{
  "head_dim": 32,
  "norm_place": "pre",
  "init_mimetic": 0.7,
  "lr": 0.00296,
  "warmup_steps": 270,
  "schedule": "wsd",
  "batch_tokens": 262144,
  "doc_mask": true,
  "train_tokens": 994200000
}
Each number is 500 + 40 x the weight over the matrix's rms, rounded and kept within 0 to 999. Layers, rows and columns count from 0. Numbers have three digits each.

# layer 5 MLP down (transposed), 1536x192, rms 0.0842, rows 670-718, columns 0-95
575436454529494535440478461512546458487480525519461544467407508447377496543554526442513482474549546427430489498494524493461519533516530456565473491460499499494497481492583510530490550501533438463439462456503432585502501531446467518458463557497473556518439496480463555548524497470522467512
496493506507497469472508459453483578487554526523488480533535520508594489436519494488465453530463405545520527464519516486541489514507467449540570451505544558513467433472497481501476476506474429536539538488549501517526460456487552465464504498516485485540565527493486517385560469444511551495
545488541486506511493504494573492531504537512564509499475549462483531545444548513435529499490508540509504524567500430487452517479533478555501496474577560529524437489517558504503526446494513483469491516449420500470450543446481533429517509444480511497537531435519547460434543530509513463546
520496558504390483478558522346491534487497557537465500489527573508510484443468547520456524583483471469531503468481523489601449408508542520512445456456540443447512527565516429510540454520488524508451501567444533565499504509571448470488478498471513402475562522473486516520503471507474573589
499478544544528492459464524496569492467513512555465511540498537571533460489519474543465441479527495506470530483470458494521545492494461484555505475526433503528472443491602528458546512582513476516457523470479505497474490396400492479485437449513574496487566459482494583491467523524539506482
535504552529544511497429543469517542556446489580490479495490414509470545450517526475536450447463451456513476463509487523444506558535526500452482489490493504425496493485455512498556532505482541419577536550538500507506469446456532502525455484560515452531504476525533483464487523485517461540
543517474458492515569532493545500485553507454488511522510496534527531492441502460500553497526552486562452497446534482511517538555474559563478477547502522448554548509476590624526488530408464476606472497495517439506426514515505466520465463526484482511474459561552527472609551521473567589472
499526510523546489573528546495466505483463540451514511596469512548534440501469486537472487504494494585448512583440444529525444471536522492447518479547461467605578471515463511441564463506469520513555575535524524529530495524450490482506525417496432499471558500468523545480530497524500507500
482567476534526501551526480460500568518533554471542476498536516452494517555515485514486486481499527478464477497511541449548525522469521504502439445452580536401473486519471511506499512541503552518481465565441516544434428541555526500480552496473464527509552520468516567449434439488497498485
525484458514464513552512515475516418517534525501490506491516534453539429481489537444526539505486489425559510523409448519525509532533373457460464450475514493475529531553475521490640531537369511444524459538509535515474518512519526504519498485469413490466479513510473568435482472471527563550
491512487531462421529558485458464460532509478487464529515510460492480574476557441484487458569525568434521431457515507431567421437486484474481413524479578505442566558492493497575502480489489489525574473522460434454428489558475470574503502499526478503512513453536539569432394426500405471470
561493416506515481518530528476533465499453578471495533504428506494547556509474493523517517545552544447496551468493535570472427498463397471540482496501478443451526536494532518434513431447464527447498497530549490425503513520453471407489507482512507448444544462550502524570566495524454562575
525494588442463447512511598464439495542459500504463489490563437486467463467485445547555514482475501520543466491494541531514526554510493419386443541495533448504519424482501513494524461532573506492464503523552498516461533537449459540557523490519507491478487506505485467481487485498449493464
490522524551464523501519457545452648469489474459456460532506447575582536499506497496512455455496516496471536500479488521432522546476565521583586451415441564461461560556453412483438456497479508474522519509488460455525473558477502473516493503487515536452520443470471453521574541515513519408
564497487475538464587450510582485487499524501524483474539476542478517531483545454520542394439533475484482491476494524469481501448420517443521564460531550484565558467448497521553522441475562541532521475562444424492500540477482572583475467480473512502472509424549423529531558507563488476516
504498526530568496482466434499497475528481458478533478437602445489427506550564489593522483525458490449499447560448508493513512500435473424566463549509442514513501507510503503542507529476527524450479468475549477501508553449519515424467532521490501550537532518507511586537531443453506475521
431538445520490498543509428459540503482426503473514474549523476489525422476546477524458542535475559468515549500526470542526485531534496395507518491464578527546427457512487438534570468522525539521478510544477473540579480477467481488479561458458500496498558483469481503480506486463475501500
509527500501558477444484527559494486508512512509498525509510412506448470513454472453484526445536477563500508509511481516493511516423502520562523491572487495550503506463507536578434479559527466454501472468433528483492512549564514469564490481472552484550583534519480515529556515491497522454
582551460543472578494465489460518505495488585542516541502484469548483527539486449491508459525467542500498477536502510451501494507511521515500422502449507425479501483561557511455494493549483561451489498618446520487494419454559531515482482513475530443405543443542529509439522459474491464529
479489424470502464521490504439471533533536503499529509532516500508519540473488514413501485540470533600425501538546529438516544516540545482519552464591549497509537541506484426490520517512584467459506454453412485549497473503510508475495556505556503550507499495513500507506480560477457551509
485446515507473427467561545481510531516502476503530481466488525456512536457467556576519522533520464467472495550515462479521526515437513566502465494469499459418561481446471497504446481503479550532479530530553556458488492505489530517433459514499499474512543546480556591489510491532492511484
485502571520505519432573500535532511531550488472520532502484447559464536543518452507453486532450455513505510509532473525512539518511464508485485490541534495552479479471512482447524446532481474486501493523441504523500516553464541485501492529481479482481490483533535475479506522472461502527
509484470500498500477457482526486506496514437517434570464426550503504498447442557487524502441475540413460463458518472523501501574408526485539561495475473489438452524512433481589541541505511453444464515485554543514523556517444444453496519510472488558530477543510462503524475417489555514470
592507538549453505484572573558547516521496501519481547461498444542481440436444475517561480501486435540435554435546453535496557557518472419488524463578458516451520520490465498462466528486553564441542541417455581546466523495531505486484507517499522522589488517468580468414512498447503484497
569588570585551476417501473518466515492364465490531533514548555570545435523441534504545533506490503537442508510494445505473477472548391506522532507507424477456517496506481516465559515490540482523478545523535486478483555525549536538505610474429511447530469496479514531524512494506463480537
516488485474548459509509507487534467427485513507436491543512597480477486573536493459472497558554472468531479446519499467469443530503467492499502519569485544455526542489519481426413497483550502534432486533501427556509534501500560451529470456532570520543479541470514425487525449475440498461
505526504530553588479506465464533544516473494556520448517584494494416567538491517501523534559490452541486511491547536478473518475508582417523497443488599508511424457420474485514556528565502505478496480532474581475499484504442497497524489531424437505590511479499482532475477496461545486611
517478492472478480493451544464489451511494502568452503535473509508517538452614416419465466521519461378519507507449501472472430466470604490410504513516426467504507504534566525527484472525493494454482495552560545494512557545517613486487505448543497523455487488445511523455514499570478577505
513469435495488542527551545512500500532612420522485480464546478553570462429479491479508474485493497438465521483521478517498400518508521421471479549490555445422490540489500539569548527424513483513493477467443472481477475525484540534430464530528516519495510526573516441437446501529450535466
503576572495547489532470520497609490496506480451514501490547447510427539465549536495453504503525497579491530489509488498469473466524494559512503446472579454526486481563511465533488455543530517499530475518475447559486539541496512568496532498432547523516501447523540522481466531513485505485
529491423521499525463463495529512513405487523494531542491497487523412453504517461511431514471467496373503545505559547519447500545560547501485520520562503501537443511522530464505441525541530517458520522379525528518480448529462519510505469516490538526547496507486507518634509500524446510459
496428527532514537466496598547518495502544541560531470519483523501534474546570470513522562500457450574471554513427475486526515473462531461460478563478503482444469450560514572457494511466466519543452482508407508486460543547482492476441515497465556574586541444612488487487510533547502465511
518465456514496545515476458465532490478485538463530447435513493546534545435481547500513430559506485572560484520530469473522430494561554473557593551531463524570527501541579555562461507546544476499592426487527571502494474547603477536477551447444505499504491532470538468520535545474517446493
513499442510516487462511526464492569515446553441499530456543541531519452531515536437504457525557540502458465525435578444473491495538558581516473504514593412485501513372577534516539472488550486479512454542549467520457477543527539444528530438506421489530478476512486493502562488541509436539
452513517438531536486484575484504459505506499464546484525542515406542503564501509531553516480583476523557470536428493481563495608517524479459527465506451444558574475416548501521430472542552557460540447453505461496518496514529534486524445494614554466505548570515506510517408524457535533516
569550476487589486482456499532535471567509489496567512498474460525559521529449536455486454447514462526511530459530482498436506484511526474496534517487538440426480506478488471468541506459431458467505473494487506514519506507472512546424474478567471474507541476541496492511502453484492461553
552495491480455527495524550496512492476518572532590509543455435553587589497489504496515599513513435463529493455580484475512481479512548513530504473518453495492438499443470543461524469509546458474497537589492505523518460509538530452477487498492533467590481504529536520498481494488491419489
425527495518480443596547592521477537545531463538572482537494483542508484413517478475555481468509535498540484483451462504545533478524530519499524529440512579562474481510449463512473417488545479450513561481466487476492460466394462552559489483508512495528596516527480514534538536467520498528
492518504521537469503546508479464484572525501471523482505492496476538542514475544531485505468483508537441529547523437509483469502528557473475559524555532489465587404481437551442470486468451571460494431466581495494541553556481500412524457459508549466517532465455518474478472485492468484571
493455479512545391489480470504569558435483431484566419506488487510421519499538535568566414426531447452520497444513492453510518518498477441538463469559490505519461499504428550486481574507470527555541552522492480503450551503443459464534471537492551497539567524605440544426522478433491484547
500535472510469416511440433498469495464493511512507479528518494469570501431529573495569416480503581467540494531547551466395459497518440561499499471528469495551572520535495501472457562534532405482453526507571457404453499496561535570459512508488512498485494484504474509469520521495527528460
487477452452457475535499532499492551478549513536481508488487512497471508447508530502563536423465517572495449474489481508482346444451468513535556488525515457522532456430458506510549537499597516485451503505492492511526476574553516478515482499526492481473505505518580586504535484497475515438
533532495495474509530544463441537508517542485497466470477522546475519591472536567532503490554476486512477510490424521518513465502514502503463516465589466452576489478463462553408468535526491434492512455447516476517546497503557478514455543464541447455495489422495461472564495488444523492534
574469547422515480454526462498454535506462535600501552518479508535506513563494446468448459505507510530502523505482482542474491515588504479522562560469524484564528457443448512461506468442439500428488557526506489503543522487526530553500475467491442449510487480597526528433445483501496498496
470461506518472478532614498486534520487537604483473507457594515493440537471537451539474533499493478585497450558449580446504475524486483483529544540427506519469455506496502537424465504530397541474429530556498533575490533480491513499483412528470520592530564519463508521505425456587472531454
524504462520515506467467530480474532527505451483486471513449531450571611422522483474486426504527445459544491467550461484440473544469536552455604529471423511536522459484467577475592478530522481461503528495503513450546544562521487550563526428563520532456515470488442457466459493471439534542
508509454470500471461542611464472546555448467501526554511510483499432499502467470445481494530506505421535442517508487438517501524514520490479519537499438543568500489460458440551466519535478462519492534431528477452481491501460484518544487580430516497489496466540550524537450467544510533578
498564463511503516516420435535464524593479514479462493475515545461521488488430503570463556527511452487472370512435487434537538497548492441562495445533534393512472398504460473501568392480460538545442473495472494450545484493496513476518418408498482485512451546514579560464484516531554468535
516451456475452501410483469484453522464482453483490549454495492429542479439436493563527452471528545531517551509544541488497515528511445480475525497491513522507491535546471496542520467580445470467490533472466549546439484503533536442499532490503522501522456468520541526499482554519465552501
# layer 5 MLP gate, 1536x192, rms 0.0914, rows 671-718, columns 0-95
487482520465483445509524520526527497467513540520504539491472486476496470531479444439526554391540441457431508510509573516519545416506508546523573512534382537548454493458523461479501494505529555430446558445488422499536490474448457482485491513437429451534443497503552462525500525495448544420
569476442484547455488440534453535552482493488424460490533535501513551541557485515525497484505541519536486559472478526575430494473508506441514465502493526545531495513446525483476528501505581523546433474478499413519558441378460509503563459490485496498513522547487527447458466523482453524616
413429546440449514517575517538510440529563436535521446532482468460464492460483522482479493523518544469504532480533503505512442492500517447506533494562435469521428473447426477440540485521528535497559472481516543483453496434492511485534502513465481506560466497499472528516481522575498542518
479464563476505542515498587537452468548485479416529498504459521483492443495551490481494564434482524515471484431468604578433461490505546537534516454519498440494439554511494509448515479470456501509465420469458559547538446469508509544449548524555480542477488428428509445539471431474547526481
512515553539486479510484583483556531484483511498473509527516420550481492486540477551478514517498541446559504411422525550467522496430488467551493484487443514478495484475505523531527484468550503492598495530534532499524519502498453520495527534581528540529497486452466505554458470482513496491
465465469490506492457439508444499487512576516522400528443498568545502449478580513446568522412549455452505526483415559485529517576513478529508476536499492461542551533458541494539446489532529523500525516521459495494538498448446476534449501506501522489496456504549519453540460548487474501596
543493485584519510546518438507505481462474482500456501550454445435498518382430516518568462472483457510447506487512495484522526543444490530493485545507525463507530454509480542472509458527436451521468495434444501469601550506447473499483472481482467494522472498609524467490445488570459448504
544499466447498542508477500497480456468533487486375501502563438543552523558525467515555526522569501513557494470411474539457484546483472514509453497475536458496504510525534475467492473541483465522494524546537513474481458490528540424512503512470490516430541528465531487496484527487488496501
483494489449502484499553524515529463465483539522510507477579512435488480484549546496521520477478545465527556523483501478506444601549436560507485529532470560485475454552464481508540517572484509488434538439491465484416576544486483625451483488495494482485417522467384487529539465528541452546
481437510511468505451490501433449589525483520463550482499589441597580478567500439523547457450480488484509452469510567468477417546489473525510491493509472491500514505450500441465477489516516481457538513517474429414525507457428499496532487526534482480475448518499507490506502497474479472473
484506510521484469511485523541533480568519509483491542533554510572540593464545524468486411490542507520483522500468501557455487472505572490519521500526498548516447486549475474452473435549471428475577502541435528403465499473546487527497510523542479522547511536479424537539495502523490534510
543527516461494543465507473531461524585494523539493443458507507472472446567514438462518503481507494524480526414489545495520515560523482505448473482516454489515491529375483489511503528567434547472479480541496500511515493498526433584461458497425556513541478493431521455492525511431495484489
485402497400506500454510493484539512467529464505506498480515545571489530395495462589473552447532512474529424445528532459548499507547500484484501535529513503475479538462502525481456467475522508524418526460498470476550448512452482495454527490500455492508438497482506477519456503548379500419
466577580490544563399441475526548466546496430526551556524527467551492530462478491500492477435438520536490527556516520490528560455460525538520460518568508449492512444510480523463475546576509493447516505498408542464462518481448500571520518487504404499503530509558471545480463585555534534509
556475447488485469494486514506530551499561457458485538473513548553523494441518484484526537469460479490530508459486520516529561457509500476530514415475493485502519541480506557477508527490564437428446465477615481487564551482554529487548562471455489512522484481487494512588461523509435442513
482548553474530530479440560462478477517521480567511528479510555553482549538538546491448526518453589533576544581525460555569472466532534511447539450544449525576583507549524420472475496452501558483487465513426504460493524489483497478486542502547539546538495509520488532507448546483439475562
450511483494479524495532511475473490527478539504518500567476537510487534462564511509556448494500526510516457535542515517492528480578538485424475552506456470461553493492509449494486462468537444572498527446431480454474526529417459508466492543541400466514449503561465561495522472528601517561
524446499501505514519451521458399575550519580473490523508454488555476509498502504458497495396546476480510441546527455541450520538499493515486525527539441545411471559413503538509493514507477530442447501520501474529540533544512506501458494467514445531526546531468481535530525495558541479431
501501525460502528496555487532548523401495495511526520523549437546577492461474378521473523488488491558481522523524570506500511505530457578563470558556473589548553483554471513447481385489475453477519530452463503553461550477485463527444530551463492529503522483527459489518544491542495550644
551498485524448417413469472489484489505532537487492489504583465442507488478462503518556517460502511518460551500532490517504530455533463385510552491540556515513544467472532488520530605491435514465435535429505464597472525456480453499487514527557552504469500447462494581542468517473524495521
523495544566460482506440470509531551523509555552474569467502439522459485514479527486477555496524459484484495532501496414503494492465394517457528545524459505487507473551518509501495533530546517512497425453420493450555398502537576561554462560433486432487489538494512547518499480538483522524
518580525547461492561403539500550544516505476511522520511505467485485489467489511514513525519515561460517547418446530544525488531471542523546509496483429501540542499521458502539502535504476464461475503538448500457547471507567436495463544530518527576533511512511459458494441486433491522439
521488441514470526521584484573439571527479466515513464443533516514558461467466479545479400530528498472407532529568522529488606509532494451570493451535497515469486495530404531456371487471482528477485548450507578523493578481471525511481478546423511549557463481480476507522487428502484499516
489468547476517545534478494529519442517474480470492524535519508520544554542510547529502564527542438476411526479536606557488576453455440514485518474585465484467482509456485527459493516503506483493557517532477430478500521550489485491487533495559470494538496435562452521545448447554496547553
491500612548546605438474563434424496535558541490567502539473502512558585495367523475541515487473488487523531515575485501484569424434486488500530492521429460506483465483513477478505511526508438532416482517461547479483481515412571488573463553556463416510535456487522494513488541524528509516
523534458546558519514518554524437567439467466594531472544600552500483480592478452582518472533456428545534527459553416464538504563509461539535537453608450475501575422469543533546588469510446433427469436478538495465508509479458458484578447495576572469516455456467486455532479596433519440517
448515469451539478513434482410508477526542503520503499509515479566518563455468501489505565510480491498528561557551509489497534492512513499477525547498561458478476484532521465519478473460507607474487471510528475517494495497477470392503489522609508519480452511511435542470463469529449559535
493518550481472556484480518502522511513469517475506482486572479495613489453438533439473500486480488459543426556441445470499493455442446540502548497540556526536498507429432528508535487498508518449514506435522618494494512517487491523539508534489506535527521439505521462572562521469527465541
515461559462450542499494498524467496541514511493504551498526491443519528530528506527516546496456478476532524463513495480502421553498415518471440586495520528538502557461489530545467522510497519498498419409559522523572467476492520490512478520494418519501475491478470470524533574498483520479
525521525435517490491489452446490477427529441498552438481559443418527535512494482545590527462453529528539543471502537515513526491501535504470544536473483474510438488489537551498547479516462485415505540512552515479491531524470465484535539517574416462513529495456512539486561463556523560558
439488431541486521451494502474512563515443382511437531412538500567518505514530454503527529464426495551481510472531517507554567477486544506490506484552470506507506513563532501425497490498534535565447473459575440471445457462464530552479555538519542510516444550475501495512510525460554498484
497527558500490556485514503545560540547477469518550505549642488525529473536509492518446430594519511488416447498456510485485515470531444518524495538568549591530479444516449560489456493488367492431485486527475540471530522484452518477501440552541549475518543503466411503492446496436511535487
497473538492535476527479469555479505438459425617519483506519463543490489478408452491561552464556538537541555485481486451471464486522539505543482401468488514512514514534575464538465497516492550476476540448496496450566499518506464501434508497513502543547485508506452521497427486451433532439
420512494491556537505486575513486523586423497465493511484520411516521470594542493541482534466540525468523510474541543504474498463510519531564436434570507542503516533556486392492607481449604582576496492441419532528467564438470449500464615507514448515525458572517483497546516540486563507566
506510536518498445460537492577485558511439521455435539478472506403492485565554475458501411501488494493519527448468455453527509470470521514520461487530465504503491499492574467565513588500511497570508520560424509486547436403518484521537433501517498512518480460558521469523496466448478496467
485439545522556488485444494514531481517531455527432552422557415465479383541546484507386431442400566498503485477549573466510521505458449558465498534496490590502527524537533521525487543463467536514452428503501478444531534500482526489535453525511493497550482478453475487550548522487498546528
493507549482530523449558506443537477470591458493526520507460482501492514438505488450555512419534464516598489460537467483514501519467545524506471473498454495545462517489449402499519535465476505414458494543433512517439518453447474502468505494466533527562506460522510462502473488466541533558
449436555501522447406492522455499482445506464455551504468495442484448480497484519470478503563556552449480530444536535468497515517541520511498491469546535553471469449534450496410479561567537494495456492529459490522498480454521445546481511575539479488510480512474506485447529485450490451523
484445468411544464471462477533567494504467435619461484539523456530484541403462458448509527604424510532547469545516390514536468496550500481539482529535482551478523525547496438502496533550531571527464384511486519527419572492497545479486498503517509488540471520492519526527532492492577617546
501491508452508524487505470517550446503463407498520472519415500494554516536424461506504547557548478437472506456506485470431476476505504567522508435507431508529496482479501495558517502502541419483448462483479468502465537487466497513511562554465513542504463486530483501615472562536425486472
512492546567511501458521479449484470500570477484523610509484519479492495513574528485468565453543559527473532480513509508486538473424479493609538479535578482493538432525447439451583541483515461482533474523515497450538453487508470541537452498568499498498490434571517521537470488491488585479
477470464484561473548521437468442510518471435472562429621475507541504505543534538448462482539487494491533462565542507424563525485501496511509517425480549538497486509484504429534574505486484553528431431449532499483518470566488551485530407509515455502537480555444503534559449548533543458506
553509560497536567472521523531461570512492560534578572504544507497524427521439438461392428531481464435536445493581460486491524519475532488449537489495448468594499449482456475549464477446462448464609505441493532563516529500468511546478501584544520439512484624465492564534555469464492545474
525536460463476516446504518525487448571500528444510489457501495502495540532553479499440559492537521501519448533517556484507465524493475456506538525528527489446523614535643456509517498527486572504466496465528461528488479411459507448447483536517461508540429520478502415518527518489564470454
533444449452534540491496436519495443515559539481513482467531495564489440456498449512524517483480454466511471480499562572510474443546495450537487485502513454526428498492508499511471522535503537537506559520497495477468448501513551505541485616548477440527504488475485535553515534524484398504
532516609511499502494549450517469529484535484441510508477477446511561500426517461506551569499560481525486504583472521479492518461509510470616515449513543540525499436534521454430542461503530528586503524463439574517514516565530525461484508535461443472522542486514491522536503546478548500530
526470458463496503484452492498473570517582513532504533509566427507504526425465450471532512421488499548585471535497558478494512530552536435529561468545463472460480508491523464471430508524547544429475510517545458520528508500442550473509534523468512455537450524542545444571455485504500432499
485525570525435486449448491464488580485568501449557536503457494495508435480511433513530449503502511515505513531493443513432510489553467454512456457468480514503500480563489499561426475508451487465453474483516476489411517529486497482511473465512527515487425504511460511501462506525430481513
# layer 5 MLP up, 1536x192, rms 0.0846, rows 671-718, columns 0-95
482520536504475487558524519450455571561528539504464455477543453478461497547524479491533491479478533547516519483536491535515529516528492477507527489513502512514456476464488508498490551480488484425528516453604522496448446537486438508412544481513459493556523462488480519412444449505508473487
451465492438520557506400492492521510489390517478509474528395539511527548514462470537491523522500477518547547498456535544496524477473521485469516475512484537534479470479482454570504552540478543510558509552495531558556527506510462567447428516543541542527505397455458513541518439510476450595
538507503472531452485522547456545520559449495481537480546529514518481483544575462505464546443497425468484461520509557497527458503454472526539543496530434488476553531475510548539483502466565467509468507433429473436519485502491491511529504527484473436467459508494465439463528531535546561496
469462477513555437471460468526520458445587519457409463511525596532476467460497525564501521539485513450508495538548493532483484493518482408489527523457516579511456498510511455484468469483508487537438532552508483516462512500546528531475569467497546462575466512534532476518525492540488501456
456479495479479508505479430412506396450516473546434486518498482517473487479415471502531567532509464512465489502527498533511466473520585463499538482457465425488578513517526465493490490501414486520525422490558458529498480514530563511513547512529532567515470529452483555492481424457505505512
512527530545516494537517502478588536461478516469537599464545480501519518515477463440504527488519419449520481508471499523532493526541413450501548531510583432468457490532447488562506504480523477498449555422522573483486448520423484521535467471554476485438530549528424424423528467571535495469
517473478422499548477358485424520495504539332558481499445537510503551473479486427480453509526530461521524494406490456468470507472525512468501487508519568588516437501509490467453592529487561502505431510469496514497535442494562509533431473478522475438565470556486523529475471505454421532532
456550517492507483558584543440529513500512517531486470536520530453483525480599453491541446472487516480537484479523403486433479504486502492541474563493523494426472495536459474481495489513529479445467514436545521443493507460421463567447466463513482500488499574538489517478409516469540501509
481504552495472539504453455527486569544460514473528435466511494539465579529453486508456531512543485510490518508446509473513507491420596449556511466521461472473479428427501438544512516513562529485581512476548473474510566496520499499466564557566545531558494429490456494521564496408529444533
513491602519456479445582485524518447518520504458510490556483459478456550522525432458459500507456500497536458497533471543489467518520505498423443568525509436502516493579483525465529563549523447565544463427548489456517438508456528587499498522456520507475486417565475477479500456439516451562
496500427529454455473549459535496523526545508536532477458465508439462449459539492509563425501553507513506462506519536523505569531454547518551469466505370474477428497473477454494475526472516619455488467543495504448569484482448501514581527498440511511459537509552482449478422523453523485462
403503418544474447521495457525467485514489448558538505446460511570531489595478519518455500507497506464509511512518502542503470447510509501515432466535478498490503493458487508483421553497509546499518437464532477479493499413490541519460460482475512516465561471490471553520498450472505459488
547528493466485537487503528426518489547536538550532498553504483478476514543494572464494519494566580496452527512515537496451550602524485563498464467470475497522465411495472483514478541526555463497485536497568505464564487451442452547388517535574424488573520582460439557549532531519465550491
462491412483466511554468422510570533464552537509561467592531501465469528534542534555558523549423498536446548509399547454499527453503544523510472401416580569471514453529509617490444426488480436545553473430516463516571489445549552423473436542493560463461471469492469512528465529585527432524
602565407468548557509470600528512491456458512437492522491500450588522489485488449467464506510528508523535525546487533488471540483418524467441492496525514490578514488400559490484559515518462539494500477473517448379469438476497547492466485508497531536447491520436479422460461464517473382483
465494592579496464535488448518566509489464471474501488516563502520517507514483476493418545455491519477452471520450384556436543463538515464532520494510510535515469513547522472465524457482527559478470514515440439463484501495485572434440527473526508520487546496458439538487540574435470425496
534469511554445508535491580494557456480502476491504492465467523463488530521512533534526518608502516538458481500551541517506487411552423491491436462440540531545419474489499509526462516518515475503461533500536543550464561465531514525424561456500428510519520477516448528547491467516477464466
544484461452566543510489424457482495434457513517539518527489542467475560453481564465466514524523504608494510526517466527444553475428536486525528477478462530519543534475487492485498509464584493526502515457512526528433595480503469446454585484508447480544565534548497483479470467533525477536
577503513523564469416429423485557414428477496547446469475483493585472490566472497477401522483517546482476504458501440458506454533526448476544483468498481546405437442516564510590584539485517499499451568471567528440480459511485465604514575481470469368538473526450507523460519519503494425501
473469561573555530488564509519523454433481484562479534493523565506453519493543527497444564426471531508475487490463470462468494557439484501438527483544571478505479491506505439502520539494449494472454523460512552490485481461487534481487421527496435452481481507475479418512553536446540439587
507417568498532488509538460507505491484473486442507422502571422534512400515458463461458459599454488499563521510469491486504530523510482505516447432551532462488460494435571457460517496527495514479466466526523601547526514528514495424418445487493505555492494453558500546498540533457494473498
502523542495479468497535531429514459522490483436486528510567446530483514503479474576528487529484538488556482513437567510430470536518586500514547488535557508462528501501504465541483530480487501399565482525461562476528475513521538513530461523450489497563517451528519464528464455450508485475
444481493493527563534406505450507461531470525509484484503519420462489428493489524562491468465508534501524469562521522452521434525523408549523458450483461500515508483498472512483478525546555452502430542520494438494409407549465476526491529513410475501448505543460482479521530586524401479559
489484449487495515506538519479479449467541564414499446425480517422490469532502483582518443500447490509562464452439497502524482577463494493577472500439496530485588423582470436549495416498527494437563427515473527560531487500510533525493499524537566514446530499505556415455456521503476509459
509491463554521469539553473497522448527472458524540497489495547533457531452507572551573463481510474404464493518461499457492532510493428482504485571501422494490501570463530502541500541547435483436508375569515424545509424464486459447518468492514511539516469475535581532486555527520533464473
533579504539554521479496516463528547581487508520480498475477510514509424554586423482515538503450496545449591472499496497502477483543525465486508485566467494419488603467613539517519509505505566523454488536461401490505507422538550495458556554444525517457510498576449481567456538554524595504
552496455530539533472484444529454542547562499411549427436430486548555474548482500562464484502451546496506546525505507527458545520435512467526512467460494527465462534488496516468501507466500510552559481483403534565502584450465480444479586497479515530572503486486536495508541495452542479535
448476509486586535467511506573447492491569529481467440411522460412524473548520462551530529496547534529481490510521525438559478469508487482506519475523455455485468513429513483459451508529473460562427405457482500526423504580460525500384546467509496509598473549511496463496540452471467519495
513478510508563525454518507589481384510474499543546452486525616510552511498513494545492493437532526524493507514431439464486553519492476450467522486479467507500467487520593502489504458469488510508462503544482466517493506512512475457455537496500547481505544469568511415499509511534492506448
584548445513534442467539470532514542516445496448535487498477449507516540488437494490468549522505557540510468469455482532500497469457493518558479488507459507496495518512503491459412462453470496456486530592475499526501504462541505491503568453465540604521444467579482440486514471523541418442
486432493481510480476450507457494487520483551494473551520451555501559487500559461524480608519510448456474496485542486499510526498440476558427443442563573485538466599494457520500497469479534499464471554505536466412465560431497520533484485482533482504486510486419544485454492491585551500459
482473518538548524484419507511484549435553563495492491602569503483496541504568534431477451523489516499465468533520510484486544559483485535518471519516532640435548455505430565510444434489399485492420542497462527511525525548509492479423487494602557481513503493482529499541549489502525524529
472521565554485526509454498474519464459486499452505480546542506480396548501503533526490469578390518484560458503525526510632524462526526489491507511444459558485529480541461502462486471546536410551436474508472477468534529451485516399502498421506555488489444570536487463495553463544512550488
447532510463450578516523575516503550484525520458463459479442513497481507520473514454528483517462478517502525481375487468538452425521481477548533497536538391474511480555535515449514529477532411637488556488483546471512566532492409534587464484495481451492492479500657542466523485454517495441
550451463463441473486497504482566532424496519440544509456516469553522438521520457425453510510535568523515522615517618494550473499503446427462501480432472511482443513525516401490469511510504462494519502517480463501481552516501485458489519487489500580488414559520513541521556503507432508438
394529473489467521433484469465478501560419424493459514482477549573532470481499438518527552519514484443485510544536541518485460499510535477479598468467505540461537557458505508487446439514561507444466518454492465460438560488592498493472520470529492456439468507532502522428461421599497493590
587505460538475432475527462540494480504552528424467501485514535526481537508451488528492543469434481517531452499531511481498487551539502627467461540542547492478517548451443513484548560510519509468586510481508471572512530447475535564533503499529518509438493411519527480508428477455479434484
474537544451558501457491505459493514510513503525569501552468523489512511500605565440500543492503493522489523566450497512567514517544479533542437491485465482428549502519469493447501521509499507515549559552464483497467503470500419541454547469523458539464491501459484448487549487532485532508
427542598453458550529532510464449475494516445509510423532481526559485490547464465480455536535490459490503503508427481493448532463507523481481561552495525485548502546484507466441535531424471477469514476508548570524558523481446501457551570512410523539444480512553503508534453613486536525452
477504477482448492493396434504550484495510460520521456511474499462441468498520553579477486498506566458575516477528510397435473500461532518516504498505513489527541556487555473503542529514556488501461596521581500484422499470513487525582493478554445531423507489458500522574535566432536489472
500434458528449482511518516435571529511511546539395511484494502471433498515486484517535459469505476569453506490540534458443572564505516496486486498510515558531487534519468442498465494536554436468516507450466474432501430484534436537508490485545500451490549529452518529557575492530458498516
488475485571524449517519462573501448513539432489465514460481495437578422537452524467523442418464467518583519490494411541524540480501497530519468527506497488478498504552490498516498483485509489499521506539458496501460489432541479468517472506412501486514534469513522494501515428586487484490
598518550477546488550515488484496511496515504631449498533524465550503515496530590493429474458468484531575517520472543495463495563477440563543490631469521412491497479427406531491539486511449561432534533496537595524544443490390502511493454485469548451487545438526472524461528502474479608450
533550484407475487525500542517477510510490427477459503523536495524491474558432498541506562491461500496477489460439449456462592550533501532496505470503537532478509461457522501505494452417532484519570510474457530448568416580497483513510498501448462481502540510584491444521483547431500598477
553464495500553480518498455553451495506504599522518515479472579456495513528471485441446438432446525419522515454533559502488496536467465527428538501477480518595516461518525524550546534571508427544517502459509448508537459542529495396479561506537544487486570487486529509489477500555463488490
510479519496480559515489453490517488476422525477423421520488448510474529493500522485522488579513560463525521496459477535546502440487470559532561541448475495484464538452493528493519580495463532491435426512483533471529439484481516515518515473504444487518487521483523503397461479456521542545
447464430493504496527435482509554551537518564518605505464481598484479528565513529434511501495482472522504519465588487470448532581473513488466462578477496562547539431496554546483443513508518481510502469519454425516406499559429480554434550551492513495456477522524498473462491491562483462504
483564421524468521482492523469513497544526554515518457564440462503469585511475498485511548514512455527458521552462464530510438416523592483510465481494487512519513463524509485566475442516507444496594494528480444434520533478495591545475426539476493580553473462510492419543482551457541487467